Each number is 128 + 32 x the weight over its row's rms, rounded and kept within 0 to 255. Layers, rows and columns count from 0. The size above them is the row's rms in percent of the matrix's.

# layer 12 MLP down (transposed), 1152x224, rms 0.0466, rows 419-478, columns 0-55
size [ 99 105  99  96 102 101  94  98 101  84  99  98 102  94  99 101  87 102 107 109 105 102  98  94  92 101 106  93  94 101 101  97  97 100 102 100 103 102 104  95 101  90  88 103 108 101 106 104 109  96 107  97  93 100 104 104  98 111 117  92]
[[123  71 122 197 160 150 131 132 113 126 121 148 123 153 164 146 134 138 160 214 114 172 150  56 114 103 136 174 102  79 148 139 146 120  73 153 171 118 164 111 144 147 139 136  66 126 100 139 112 140 141 109 141  98 109 147]
 [105 121 188 151 157 110 180  84 122 171  50 131 111 148 164 128 143 135 156 105 144 218 111 110 135 130 162 100  95 107 172 120  96 190 102 102 147 163 139 132 127 151  65 137  92 111 162  90 116 117 179 131 140  80 112 134]
 [154 109  55 147 127 155 127 177 140 105  90 190  88 153 144 220 104 210 113 172 142 110  62 115 108 134 148 131  78 139 154 157 141  99 120 106 133  94 136  98 147  86  48  69 120 138 108 120 184 131 125 157  92 126  81 116]
 [108  82 118 126 133  79 156 161 111 103 129 135 123 106 148 156 225  94 186  85 117  89 142  66 146  83 171 133  89  74 122  84  97 128 142  95  83 138 134 157 161  88 129  85  88 123 102 140 148 106 164 159 148 185 164 119]
 [124 164 210 101 113  95  82 152 134 147  93  78 139 145  60 159 150 102  51 158  86  95 138 198 142  95 176  85 144 139 123 109  98 168  81  73 150 122 151 121 111 136 174 165  77  87 126 145  91 141 116 110  85 138  87 112]
 [127 120  99 162  93 134 224 129 131  97 134 106 177 170 139  82 134 138 139 133  88 180 163  81 134  88 214 176  90 141 125 101 108 127 145 119 132 164 137 170 126  97  77 148 134 127 113 101 106 111 125 123 163  83 134 119]
 [ 93 127 203 110 121 127 159  95 150  87  77 138 172 125 100 176 122 164 140 134  52  64 132 146 112 128 130 108 178 194 117 132 140 127 142 109  91 111 144 147  99 104 118 179 107 111 189 123 111  73 161 141 118 145 125 147]
 [135 134 123 134 152  86 180  92  64  89 119 152 122 115  92 133 113 159 172 112 112 110  61 138 135 144 102 119 170  75 145 122  96 117 115  82 118 105 135 128 130  94 101 118 158  39  88 137 139 168 103 152  95 238 120  79]
 [189 154 116 147  84 120 143 100 151 171 107 124 160 152 109 115  92 161 116 153  96  56 173  80  94  85 101 100  66 127 102 131  93  88  66  91 117 129 129  79  90 126 130  89 122 116  92 113  80 159 119 162 106  89 142 186]
 [ 74 158 163 129 107 161 115 110 122 161  92 113 109 116 103  99 163 166 117 125 110  91 189 185 122 120 122 164 167 123 167 151  84  62 116 155 151 139  92 183 137 122 148 197 118 137 104  99 164 103 156 107 137  63 114 102]
 [ 95 126  96 162 126  86  68 150 202 147  91  70 121 121 135 103 118 124  88 133 178 124  69 145 109 134 127 105  80 101 130  93 135 111  99 156  95 132  81 144 120 189 114 191 123 115 122 113  99 120 153  92 108 142  64 144]
 [118  94  98 105 145 154 184 158 144  96 125 103 126 147 104 175 102 160 156 106 155 102 106  85  93 185 135 147 153 134 178 120 134  97  95 152 178  84 136 116 137 146 176 100  78  99 187 105 158 108 161 119 147 159 140 158]
 [ 92 168  87 132 134  97 137 125 160 128  97  64 143  94 124 129 106 114  71  82 136 156 105 117 123 151 109 136  98 109 116 176  77 192 121 111 141 137  85 110 137 146  96  71  90 130 126  93  18  38 120 170 128  99 128 138]
 [107  95 134 158  77  94 192 140 138 128 138 107 121 148 158 170  95  74 148 126 109 150  37 154 147 140 116 192 142 119  97 122 174 156 145 155 140 154 147 111 184 120  88 156 131 181 147 208  89  74 124 180 125 136 159 115]
 [ 72  96  87  69 117 197 121  56 144  77 105 115 109 151 155 161 112  87 170 114 123 189  61 139 102 152 135 125 147 111 138  91 150 155 108  78 132 111 141 127  66 113  86 112 100 109 147  94 116 108  96 106  93  96 178 158]
 [147 112  71 143 139 119 146 129 165 113 104 116 122 141  72 145 143  96 142 146 106 127 134 101 157  79 115 209  84  74 143 112 192 176  91 166  85 130 149 166 124 140  95 180 107  97 136 106 133 127 161 100 123 105 134 145]
 [125 137  84 143 124 112 141 176 126 129 153 133 166 121 128 100 110 129 159  86 166  90  97 124 111 124 116 140  89 127 103 123  72  57  94  97 133 124 177 158 134 142 112 181 114 104 117 157 142 152  72 207  83  84 113 176]
 [ 92 128 141 121 128 116  87 133 140  56 124 101 117 108 150 113 116 131 115 102 113  99 110 130 110 107 116 108  96 166  95 121 113 143 116  92 139 140 163 108 149 151  94  88  78 123 125  68  93 123  66 162 102 147 174 117]
 [172 119 117 201 150 151  89 124 108 112  61  98 129 136  66  63 113  77 142 133 111 139  30 158 149 141 118 136 106 174 138 135 157 143 104 131 158 175 108  82 174 115 102 135 156  91 140  93 144 130 173 128 173  96  99 134]
 [132 143 154  96  75 172  93 157 134 180 122 129 104  91  52  96 156 177  82 172 147  78 151 209 128 147 204 131 146 157 142 147 142 129 164 151 124 105 140 141  98 150 194 104 138  78 178 127 103 198 212  96 150 115 105 116]
 [154 118 112  65 168 121 105 101 198 111 155  73  93 136  80 121 162 114 127  96 113 105 130 160 149 135 143 100 132 157 206 115  94 134  78 103  90 172 145  97  70 163 155  69 132 163 146 125 130 144 151 160  89 119 151  63]
 [ 74 129  91  90  66 126 151 150 174 108 145 113 127 131  95  77 131  91 149 104  48 142 169 185 167  93 145 156 152 166 149 128 161 131 112 194 140 160 148 196  71  70 100 150  93 192 106  99  90 124 111 141 166 180 136 134]
 [138 111  96 123 104 121 165 122 142  60  66 152 135 154 181 243 106 118 210  80 104 181 173 121  74 140 128 113  97 119 198 155 129 110 151  81  87 133 146 174 141 121  44 159 121 187 106 147 150 135 133 165  70 150  76 124]
 [197 150 147  93 159 131 113 123 201 145 100 229 131  67 152  88 103  90 127 103 138 129 131 134 102 102 122  94 191 163 110 141 129 108 192 169 201  90 145 117 116 104 118  99 181 127 168 127 159 166 144 170 115  84 140 187]
 [102 101  59 189 116  68 108 133 169 123 114  99 113 152 182  63 108 158 134 131  83 126 141 173 177 148 139 132 173 158  61 149 148 127 110 145 168 110  85 127  89 106 155 161 163 129 148 142  81 109 148 117 129 136  99 138]
 [108 139 105  95 102 130  95  95  65 117 137 164 103 182 106 158 155 181 167 170 132  75 132 140 120 154 149 132 112 153 124 102 162 180  98  81 107  86 161 118 117 140 110  88 123 127 106  76 157 106 107  64  95 138 114 148]
 [114  91 194  99 174 158  90 142 159 125 151 126 135  73 117 180 134 153 185  63 101 103  80 159 109 133 187 102  51 114 192 156  82 164 141 129 109 106  79 115 161 130 138  88 160 154 152 111  74  98 129 112 158  97 100 143]
 [139 164 155 157 167  81  65 104 147 150 128 112 128 164 156 102 136 145 105 103 159 106 133 118  65 126 134 161 161 152 118 125 142 140 132  94 156  85 118 102 139 153 118 109  55 161  73 116 128  80 111  57  80 170 140 118]
 [141 129  63 132 132 135  85 119 151 203 129  89 115  89 104 111  95 145 120  76 139 147 172  82 152 111 138 108 125 132 134 121 120 186 152  99 118  90 108  79 126  54 127  92 112  86 106  80 107 133 135  97 174 115 124 118]
 [166 108 167 146 140 119 152 179 111 139 143 135  93 114 220  76 151 139 129 115 166 135  64 151  80 142 103  90 178 119 128 142 132 102 130 173 126 131 101 125 120 147 110  90 156 115 154 167 101 158 170 103 128 192 140 142]
 [ 97  88  76 192  96 127 175 122 121 117 126 126 149 109 174  99 132 138 126 121 155 163 107  91 197 139  61 135  74 148 144 125  77 168 115 123  45 158 121 112 106 163 119 166 115  89 117  74 117 177 122 142  47 124 123  57]
 [192 103 129 141  90 161 144  85 105 127  98 134 148 144 171 109 112 149 112 115 127 181  93  41 114 138 140 111 173 150 121 113 149 152 101 103 111 114 120 116 127 141 176 188 104 147 148 168  97 163  45 119  89 158 135  92]
 [118 178 123 133  92 149 152 102 150 135 121  67 138 104 170 149  87 110 145 149  93  63 112 107  77 130 165 103 156 152  59 137 115 142 153 174 132 113 112 187 124 134  86  80 155 140 156 181 138 128 104 118 166 141  92  99]
 [115 146 117 122 159 123 199 195  66 100 145 135 135 166 117 142 101  97 149 183 172 102 106 116  71 112  37 120  94 149 145  89 107  61 121 107  79 113 145 101 106 123 181 126 154 133 115  69  97 136 154 129 125 113 142 118]
 [105 158 116 104 113 183  96 131  95  72 147  71  81 117 150 115 104  94 144 122 132  67 105 126 140 148 123 129 167 142 120  91 155 123 120  91 144  76 103  74 101 125 169 108 141 148  72 133 169 163 144  75 192 158  98 117]
 [146  96 197  76 119  69  98 157 182 114  97  68 151 148 127 124  71 186 105  95  99 157 179 151  91  60 217  54 127 134 128 102 118  60 127 131 189 108 116 200 167 113 145 124 171 116 141 143 177 138 116 175  60 171 117 117]
 [134 155 232 135 188 150 137 155 140  93 119 120 115 191 109 110 144 130 157 174 162 149 141 110 162 111 134 130 148 147 136 154 124 119 181 122  80  80  74 141 106 119 158  34 142 121  90 106 122 136 100 165 133 118 147  96]
 [150  90 122 117 153  86 134 124 185 147  99 153 115  94 153 157 168 122 164 177 173  97 128 135 111  91  88  75 113 100 162  95 162 144 133 147 120  89 195 106 212 180 149 184 139  89 139 135 115 143 162 105 129 122 131 104]
 [125 128  81 140 156 151 113 140 170 164 135  79 123 149 116 116  72 167 166 117 101  97 158 124 143 149  89 162  98 145 116 161  90 139 143 146 115 125 163 108 168 135 148  96  63 163 156  90 136 111 148 148 140 189  70 137]
 [121 124 149 108 107 144 189 151 129 113 124 131  97  88  89 127 153 176 138  88 128 107 123 147 110 168 102 158 151  96 110 176 126 162 123 113 127 187 102 131 147 103 137 108 157 101 162 173  91 117  74 157 165  47  44 105]
 [180  71 119 112 146 144 141  98  88  82 169 129 160  69 141 134  99 107 134 109 130 147 163 117 168 162 101  87 147 138 159 148 152 141 120 116 134 108 122 146  94 198 157 185 141  79  99 151 104 133 146 115  75 148 102 196]
 [ 83 104 104 152 145 127 122 114  83  82  71 127 115 109  89 179 155 131 155 155 133 152  92  67 133  66 125 165 118  98 107 121 146  95 136 157 104 126 125 116 116 162 170 230 121  78  73 201 113 102  98 148 161 161 118 129]
 [116  95  62 166 136 146  70 112  96 159 138 103 106  97 103 148 145 117 167  90  95 131 145 187 123  95 149 140 171 122  66 145 122 139 166 163 126 157 178 122 132 114 140 171 172 143 146 123 138 149 132 150 133 119 101  74]
 [138 118  93 171  99 164  89 162 124  98 125 146 139  91 163  92 103 136  95 123 104 173 134 102 169 135  82  88 150 105 110 130 115 146 190 146 166 153 209 140 101 139 143 137 166 107 159  90 138 193 112 117 139 130  45 142]
 [115  96 142 145  95  84 152 147 151  80 160 166 168 185 144 141 183 119 109 191 165 183  76  56 130 130 137 156  80 161 159 106 143 103 120 115 148 160  97 118 129 178 118 139 125 154 108 164 141 147  65 142 154 119 139 118]
 [147 147 114 116 115 138 201 127 139 112 141 116 119 102 115  86 154 161 113 121  77 147 163 182 147 137 131 126  82 136 119 107 106  94 124 132 153 109 153 127 121 153 102 161 125 155 136 106  83 141 124 174 174 125 106  87]
 [116 104 153 119 119 108 127 138 111 133 120 140 112 138 118 167 121 127 107 137 169 134  39 145 131 142  60 152 150 130 100 116 116  97 172 133 107  47 160  61 120 120 165 183 152 122  97 101 123  71 161 145 145 135  79 147]
 [141 168 125  66 116 131 190 124 163 179 168 111 155 135 121  79 156 199 169  84  88 136 166 114 147 126  84 126 144 139 137 118 141 164 132  87 197 144 205  93 132 136 131  62 133  45  77 126  94 138 118 141 155  93 163 115]
 [175 157  72 148 140 160 163  73 144 141 122 108 113  91 137 172 150 101  70 120 160 132  89 171 131  57 143  65 110  63 164 134 107 148 162  80 151 125  83 130 115 142 147 164 154 125 169  86  84 153 161 148 149 147 140 134]
 [ 68 156  78 130 167  86 143  74 139 174 138 124 141 127 179 103 122 147  70 169 117  72 115 142  91  91 107 139 138 113  70 131 175 118 126 113  82 161 170 140 171 101 101 136 201 147 139 108 104 136 140 122  95 162 125  87]
 [ 73 129 168 129 176 138 140 163 120 151 126  89 168 151 132 129 162 143 160 118 173 126 135  70 165 107 135 125 142  98 154 147 118  79 143 129 117 136 115 152 128 123 175 134 103 102 184 133  91  91 134 108 132 170 162 104]
 [145 115 102 119  49 150 112 139 117 126 105 172 146 130  90 162 126 109 172 186 169  63 172  97 148 128  79 140 149  97  78 146 166 146 132 134 128 159 182  46 113 101 142 223 124 111  99 163  67  85 166 181  99 144 151 147]
 [117 112 164 112 104  34 137 129  96 167 120 110 125 147  54 103 158 160 107 161  62 107 124 145 135 137 157 156 156 169 137 143 128 137 108  36 103 138  99 128 161 138  93 126 136 133 107 119 110  62 143 152  96  73 150 134]
 [120 138 167 108 126 141 154 113  85 107  91 160 121 129 152  91 138 116  50 113  66 169 109 122 119 138 103 107  32 115 116  87 100  87 125  99 191  73 128 170 100 142 131 121 152  88 184 203 133 107 169 148 118 121 130 149]
 [ 84 103  96 117  68 101  83 119 195 133 123 124 200 129 130 117 143 137 178 152 115 174 179 169  94 195 138  94  85 146 188  83 117 105 130 149 142 159 216 163 104 136 101 149 139  86  83 141 175 163 137 144 101 122 157 141]
 [112  39 122 138 106  92 138 156 123 130 158 131 145 127 118 142 209 128 144 164 129 181 152  98 151 168 138 115  80 115  64 150 105 105 191  79 149 167 132 196 131 134 130 165  94 128  85 109 120 152 103  77 107 151 141 103]
 [138 166  84 171 144 150  96 122 174 127 156 124 130 126 134 142 171 138 152  95 140  93  89 129 160 117  82 136 119 134 156 117 101 118 118 116  92 142  94  86 158 135 162 127  99 155 178 163 124  83 146 175 212 191 120  72]
 [107 106 125 156 135 113 121  73 175 111 155 149 175  41 165 163 130 122 192 183 172 124 104 156 175 122 106 134 163  75 126 153 120 128 156 102 157 117  86 109 157 152 131 126 130 105  73 157 141 164 122 157 125 166 111 137]
 [151 176  61  81 130 112 145  75 130 182 107 115 127  98 104 111 172 103 109 167 135 145 106 109  99 126 110  92 104 153 114 114  96 170 134  97 202 197 138  50 166 122 110 166 136  65 126 153 140 170 129 125 132  97  99 117]
 [147 177 160 112 120 165 136 157 110 151 174 164 138 135 171 135 159 182  77 167 102 168 133 160 160 120 114 201 114  87 110  94 110  86 167 139 200 121 170 119 137 141 143 108  96 114  88 135 103 141 133 130 156 107 167 141]]
# layer 12 MLP up, 1152x224, rms 0.0465, rows 420-479, columns 0-55
size [105  97 104 100 100 106  97  95  93  91  97 101 101 104 102  95  99 104 103 106 106  98  93  89 108 107  98 101 100  97 106 102 100 101 103 103 102 103  95 101  87  94 101 101  99 109  96 104  97 108  93  94  96 106 104  96 101 107  90 101]
[[125 104 110 139 179  75 116  96 165 138  93 109  62 121 130 101  68 101 144 130  93 103 150 124  94 142 131 100  85 123 132 112  94  61 123 126 123  97 111 141 119 159 141 136 171  72  57  50  52 104 161 157 121 116 132 171]
 [115 136 123  83 135 159  83 101 169 117 163 101 107 164 186 134 146 130 134  96  80 102 147 120 165 199 122 114  76 100 146 102 110 151 198 141 119 105 143 186 117 174 110 106 166 166 135  53 124 147 108  79 157 105 163 154]
 [171 150 136 175 143 203 196  95 132 114 101 192 114 193 153  94 101 106 112 182 128 109 114 169 100 144 109 171 165 189 167 128 126  91  61  78 130 121  80 119 127 145 173  89 170 140 133 155 143 127  93 120 148  78 118 155]
 [122 120 160 139 149 137  97  76 154 122 109 114  85 182 146  79 126 132 162 145 136  93 101 166 151 105 114 144 123 156 155  81 150  70 105 140  77 153 130 123 180 119 168  98 102 165 111  85 144 142 151 143  98 145 162 133]
 [143  99 142 150 123 105 101  98 161  95 185 108 127 132 133 157  91 119 136 111 147 118  68 132  92 147 140 139 142 115 112  50 153 127 117  80 139 140 124 117 163  83 186 120 181  84  69  99 126 161 137 119 140 193 123  63]
 [ 94 143  52 102 135 116  84 136  97  98 150 112 105 102  83 139  28  98 134 109 109  60 110 116  75 125 108  81  67  93 176 125  76 104  89 118 146 150 121  92 141  69 141 132 127 127 132 150 100 149 171  87 118 105 107 209]
 [123 146 165  93  72 136 167 125 158 101  91 114 146 102 142 161  99 115 116 133 139 140 182  70 133 167 151 177 116 175 188 182 209 121 172 128 143 154 164 114 153 173 174 153 129 185  93 176  98 127  79 144 168 129 164 214]
 [ 49 137 168 106 132 203 116 132 169  94 149 161  95 102 126 124 140 151 129  68 103 140  69 118 136 166 168 138 149 149  83  80 147  97 139 171 102 127  96 130 103 176 159 162 155 169  85 129 118  97 135  97 114 164 133 159]
 [133 136 137 105 136 143 194 117 109 163 110  79 160  76 108 126 143 109 136  82 157 135 131  83  85 148 168  84 180 149  37 158 159 109 105 140 171 150 106 133 134 139 124 166 158 152 163 197  91 160 139 165 170 170 132 157]
 [142 168  64 134  83 121 175 157 133  91 139 170 126 107  96 133 162 134 157 185 127 100 151 118 135  32 120 172 161 187 122 190 162 148 180  64  98 121 159 139 148  82 112 156 145 105 123 121 145  77  30 174 125 116 150 171]
 [139 146 143  92 129 117 112  83  80 148 166 101 114 185  81  81 159 108 136 131 122 167 148 137  90 116 153 188 102 138  96 136 107 139 154 106 106 114 154 121 132 128 166 159 155 108 103 127 138 198 124 160  71 134 130 147]
 [119  80 144 126 129 130 127 160 139 115 125 184 147 144 107 109 160 130 165 156 139  98 158 120 136 101 145 103 106 134 147  83 145  95 135 114 177 144 145 148 102 141 115 148 142  93 116  49 154 139 125 122 135 156  75 138]
 [109 125 113 103 125 140  72 103 145  40 124  66 142 117  87 143 120 150  86 168  88  78 153 110 125 127 166  75 130  87 178 126  98  78  80 152  95  83  64 122 112  84 115  90  97  94 105  88 138 141  71 113 146  89 111 122]
 [104 143 186 126 115  79 123 188 142 108 113 175  71 166 109  72 156 152 128 118 115 125  89 154 101  95 133 116 108 128 143 108 137  91 161 128 122 109 175  88 154  99 123 165 138 131 153 140 156  98  90 182 190 176 124 154]
 [118 149 171 196 189 144 142 171 119 132 131 145 179 152 127 112 117 182 127 119 153 166 160 208 123 142 126 117 131 102 109 166 133 188 138 140 158 109 147 124 118 141 122 162 114 176 124 160 109  92 105 162 131 134 133 136]
 [116 106 135 147  82 121 104  59 164 159 119  92 101 141 132  93 122 119 107 142  84 150  77 114 143 148 149 148 141 145 144 130 200  88 130 152 109 158  90 144  73 112  92 165  94 153 179 117 118  94  50  58 118 140 101  83]
 [ 95 129 151 130 129 101 103 160 134 135 165 151 122 150 153 141 141 115  96 138  92 109 159 135 180 158 157 156 172 133 151 174 129 145 104 187 144  92 110 131 103 127 118 128 150 132 132 146 116  96 199 138  96 147 175 185]
 [100 128 149  78 148 108 168  79 152 113 137  85  87 144 161  56 142 104  52 156 108 108 134 166  93 108 142 159 146 113 115  90 120  93 113 125 118  96 150  94 158 179 116 142 115 125 138 167 128 113 145 152 140  86 197 136]
 [160 121  96 158 155  42 138 130 129  34 120 135 126 142 177 138 150  91 157  95  88 150 146 126 134  85  99 117  95 147 118 134 124  84  96 129 145 124 127 125  83  83  67 116  59 104  92 118  91 105 133 119 140 158 148 116]
 [136 130 167 158 158  69 161 175 112  88 200 143 145 114 138 177 160 112 147 224 154 204 146 156 110 151 144 202 128 119 133 137  98 166 126 131 128 123 107  95 189 109 152 139 131  85 126 144 116 139 135 176 153 112  89 124]
 [114 170 164  63 123  96 161 116 142 107 101 186 131 171 138 158 135 192 107 124  81 166  88 105 118 136  82 104 104 142 113 115  97 135  91  90 127 146 110  71 158 156 117 127 102  93 134 170 189  63  89 144 129  84 160  98]
 [141 189 174  74 213 130  80 155  26 149 158 113 130 153 119  58 161 138 130 178  99 120 141  87 157 111 154  94 129  67  90 132 148 154 150 115 127 154 114 185 100 123 152 134  98 103 130 163 114 136 111 134 118 140 140  95]
 [122 110 172  96 140  78 126 196 100 152  82  88 120  99 160 185 101 149 115 125 175 147 150  79  99 148 178 120 150 121 142  97 144 122  94 160  86 199 132 133 112 121 127 141 120 124 152 124 138 100 160 157 143 154 136 135]
 [ 98 162 168 179 182 122 146 146  91 166 150 108  87 133 158 109 106  84 190 127 101 143 115 121 132 115 182 124 154 158  63 155 149 116 154 124 161 113 150 127 116 205 109 165 115 173 123 175 102 146 120 107  74 100  96  68]
 [125 143 128 119 184 161 171 166 181  91 131 150 131  83 160 118  72 168 176 160 115 206 127 133 189 106 118 115 140 147 135 142 103  82 180 146 182 171 157 130 150  93  84 114 149  56 169 118  80  84  90 109 166 116 133 110]
 [123 154 113 179 143 132 149 112  80  69 130 145 128  99 126 121  76  95 121 128 106 131 146 127 142 104 146  92  93 146 175 114  98  87  63 226  81 109 157 121 121 112 126 101 158  95 110 146  74 110 105 123 173 170 103 122]
 [168  87 138 145  72 116 140 150 117 107 103 172 162 110  52  64 161  84 181 115 131  88 133 143 144 132 158  77 102 106 138 144 147 102  96  43 105 104 178 153 125  74  92 137 189 111  91  81 114 137 147 206 128  92 117 134]
 [ 88 120 112 193 121 135 199 146 189 172 176 183 154 154 106  96 130 146 216 201 117 126 127 112 121 194 195  84 138  99  70  77  53 153 141 129 144 153 127  73  98 167 157 155 194 185 175 107 151  43 113  95 124 125 155 153]
 [157 155 139 116 138 114  89 123 121 180 169 127 142 166 119 119 151 117 144  67  88 114 108  93 122 130 120 165 129  93 117 120 131 134 141 183  77 144 123 125 133 188 181 105 121  82 122 141  85  92  91 180 129 129 122 200]
 [131 133 177  84 109 114 101 140 158 126  97  70 152 143  83 169  90 156 158 167 135 132  80 155  74 153 176 140 143  71  60 126  52  96  56  81  97 152  83 140 158  59 158 158 113 104 171 145 105 125 121 121 189 135 123 108]
 [156 136 107 144 116  78 113 136 156 130 210 104 187 147 141 131  99 119  53 120 132 128 129 114 142 144 135 107 128 114 155 105 123 131 117 212  66 118 151 128 162  68  94 138 150 132 169  90 142 163 162 147 128 138 172 156]
 [151 189 102 198 132  70 142 145 132 146 154 164 225 139 142 163 130  87 113 133 110 122 155 178 179  95 134 124 149 101 193 148 183  57  95 101 141 136 130  79 136 167 128  93 107 119 115  82 127 128 117 138 120 162 150 120]
 [106 113 110  87 102 100 114  98 109 148 158 148  85 152 210 108 169 108 148  96 118 131 115 146 156 135 155  85 149 141 178  93 158  91 142  95 181 188 107 170 104 167 108  45 131 151  97 129 155  80 141 131 144 161  93  89]
 [158 142 117 121 165 132 121  78 115  77 152 158 141 147 158  93 177 126 131 145 127 115  74 101 129  70 145 135  97 153 136 107 160  93 137 164 116 145 151 142 141 124  49 145  96 133  99  57 135 130 147 130  93 163 197  97]
 [133 145 108 188 147 187 131 157 164 147 125 146 138 164 165 143 102 110 121  63 109  75 118 190 166 178 181 149  73 101 189 145 109 136 151  78 171  87 113  37 181 153  98 116 131 164 131 149 119  78 127 155 180 108 141  90]
 [129  81 104 167 131 105 129  72 159 101 169 109 152 128 164 130  73 109 125 143  91 127 125 140  88 101 130 135 185 141 128 132 181 115 140  89 152  80 160 157  94 156 116 151  77  93 116 131 101 106 117 161  98 122  98 141]
 [152 185 116 111 189 216 168 120   0  93 195 110 160 152 121 110 110 120  97  97 100 112 108 107 174 126 121  97 112 158 133 154 100 136 187 128 114 113 114 193 123  69 137 118 115 169 154 128 109 131 133 188 161 129 109 101]
 [139 142 111 127 103 108 120 153 101 149 165 193 137 133 127 173 151 122  70 116  63 110 119  89 123 121 158 102 105 102  64 190 147 164  56 187 167 123 130  91 140 125 128 104 165 197 152 140 129 104  54 165 119  78 143  77]
 [115 108 153  77 141 155 148 130 111 186  85 195 148 145 165 138  73 174 120 195 127 136 143 127 121 158 169 129 104 100 168  63 122 120 109 189  87 135 131 113 152 103 153 119 150 117 117 141 108 132 154 129  89 180 181 146]
 [ 49 137 166 127 148 180 147 157 162 125 113 153 106 125 131 191 132 123 142 133 160 119 138 115  86  54 213  82 103 117 143 140 138  95 103 161 137 128 128  71  87 113  73 105  83 117 143 166 144 136 176 156 140  60  96 140]
 [151 113 178 161 199 147 135 120 152 124 133 186 157 193 121 128 127 224 117  81 113 151 130 132 154 106 180 142 137 189  93  85 108  94 113 147 130 135 144 108 140 176 125 139 102 148 120  85 171 170 150 135 134  84 162 162]
 [ 79 174 137 142 107 112 114  75 116 135 130 138 110 145 153 108 123 165 134 124 148  72  95  73 104 148 132  63 152 147 113 161 105  93 124 108 128 172 152  54 137 124 144 167 172  74  87 117 151 118 127 144 125 136 205 211]
 [156  86 129  63  99 118 117  73 120 162 123 131 107 130 127 186 114 114 143 120  92  85 144 165 102 143 141 154 175 126 159 135 130 142  55 131 191 109  84  53  68  94  97 154 134 149 113 181  92 123 167 118 108 177 137 164]
 [125 118 150 219 116  61 147  82 131 117  79 102  72 160 122 161 108 111 117 101 115 123 108 151 131 159 147 131 154 135 143 146 141 211 175 202 116 118 156 119 110  99 144 146 135  72 177 108 178  97 133 136 149  91 117 173]
 [161 131 174 124 162 150 122  92  95 167 151 109 140 121 124 162 125 110 128 178  93 122 132 164 109 139 162 169 117 154 199 176 151 104 165 129 124 114  76 129 115 188 157 114 150 146 175 142 119 141 143 138 204 126 150 103]
 [186 112 173 145 103  81 148 196 161 184 121 105 184 171 121 129 118 117 105 120 170 140 187 101  99 145 185 138 161 148 124  97 124 134 140 103 228 174 111 186 149 167 155  95 166 134 166 196 125 129  90 136 101 142 153 100]
 [135 110 116 103 167 138 144 105 171  96 154 139 158 168 108  95 114  71 158 123 119 107 145 116 173 166 212 208  95 164 145 103  89 147 124 155 129 127  78  95 174 138 136 172  90 180 132 183  37 141 175 100 135 122 100 154]
 [100 142  89 150  75 114 181 124 144 190 110 130 176 165  26 133 122  87  83 143 125 143  52 188  63 107 124  97 107 176 108 176 140 152 131 124 109 136 107 138 134 112  52 112 155 132 127 134  79  86 171 142 128 149  96 124]
 [127 147 169 119  89  94 140 168 110 106  89 100 155 163 115 126 165  90 171 111  62 121 138  45 165 124 152 140 149 140 156 131 145 172 105 121 161  84 123 128 111 144 158 176 121 149 125 173 189 108 165  90 144  95 190 138]
 [122 130 190  74  95  98 130 107  87 169 130  50 144 189  97 108 197 106 156 114 124 102 191 100  99  94  89 108 146 129  54 138  98 109 113 116 159  71 161  94  84 152 115 144 119 108 115 148 149 150 135 151  84 117 104  88]
 [110 164 150 183 159 123 150 116 156  94  65 146 128 149 146  66 107  67 110 109  85 122 160 169 119  67 128 153 125 173  80 119 140  79 123 142  91 115 128 187 118  98 176 118 107 102 122  98 135 106  91 172 122  83 119 136]
 [ 92 164 142  88 167 168  93 123 124 108 192 184  88 119 129 134 128  75  68 143 139 154  97 142 106 151  82  36 108  75 163 116  74 109 135 103 132 162 193 124 104  74 165 142 141 156  88 133 107 136 155 153 145  94 130 157]
 [ 89 159 104 137 131 136 151 115 128 106 118 124 146 142 149 148 135 140 168 139 172 115 121 141 130 137 160 124 129 119 134  82 186 128 131 108  99 106 102 107 106  82 138 175 123 166  66  72  93 131  98 121 131 128 129 162]
 [130 119 133 187 151 177 120  82 167 118 107 115 122 181  81  96 145  85 128 129 162 166  63 140 157 154 165 126 164 112 124 144 167 103 142 176 144 152 124 132 118 134 153 172 153 100 138 137 148 191 188 129 116 103 177 176]
 [ 95 132 141 154 160  93 178 182 137 160 125 146  97  72 184 146 118  66 163 164 145  89 158 170 159 153 101 147 104  52 157 163 152  51 126 156  46  84 162 156 136 137 149  99 129 151  72 132 104 170 119 141 181 132  91 163]
 [ 42  84 216 121 169  71 132 133  57 183  57 133 148 127 105 143  80 115 138 165 161 106 111 134  87 128 108 144 194 116 160 177 102 126  95 144 125 131 123 142 127 158 140  92 173 125 118 113  81 143  96  98 176 122 164 141]
 [108 121 116 114 132  97 139 139 118 157  87  93  89 115 133 161 124 196  53 127  90 131 119 127  88 113  85 102 101 151 136 129  85 174 189 113  78  78  86 181  92 119 128 143 132 162 120 113 155 116 121  70  83 148  94 151]
 [100 114 139 110 118 172 172  95 154 191 158 144 218  98 169  72 136 157 126  65 128 104 136 119 130 187 153 141  69 116  84 108 119 126 133 115 134 104 119 159 169  94 118 120 156 120 137 137 170 189  77 228 200 147 141 156]
 [100 143 145 137  91 165 133 163 150 130  82 127 137 177 121 147 122 125 176 154 136 172 171 131 123 148 179  76 176 136 130 128 153 168 118 105 149  92 100 116 121 115  85 167 146 152 125 155  78 125 114 156 141 133 110 125]
 [ 98 121 138  84 131 125 117 214 118  83 207 123  75 158 134 117 118 102 127 123 146 109 149 195  96  91 102 157 121 172 156  92 188 124 119  90 119 133 108  73 126 105  72 175 103 131 103 130  86 129  99 171 101 152 110 139]]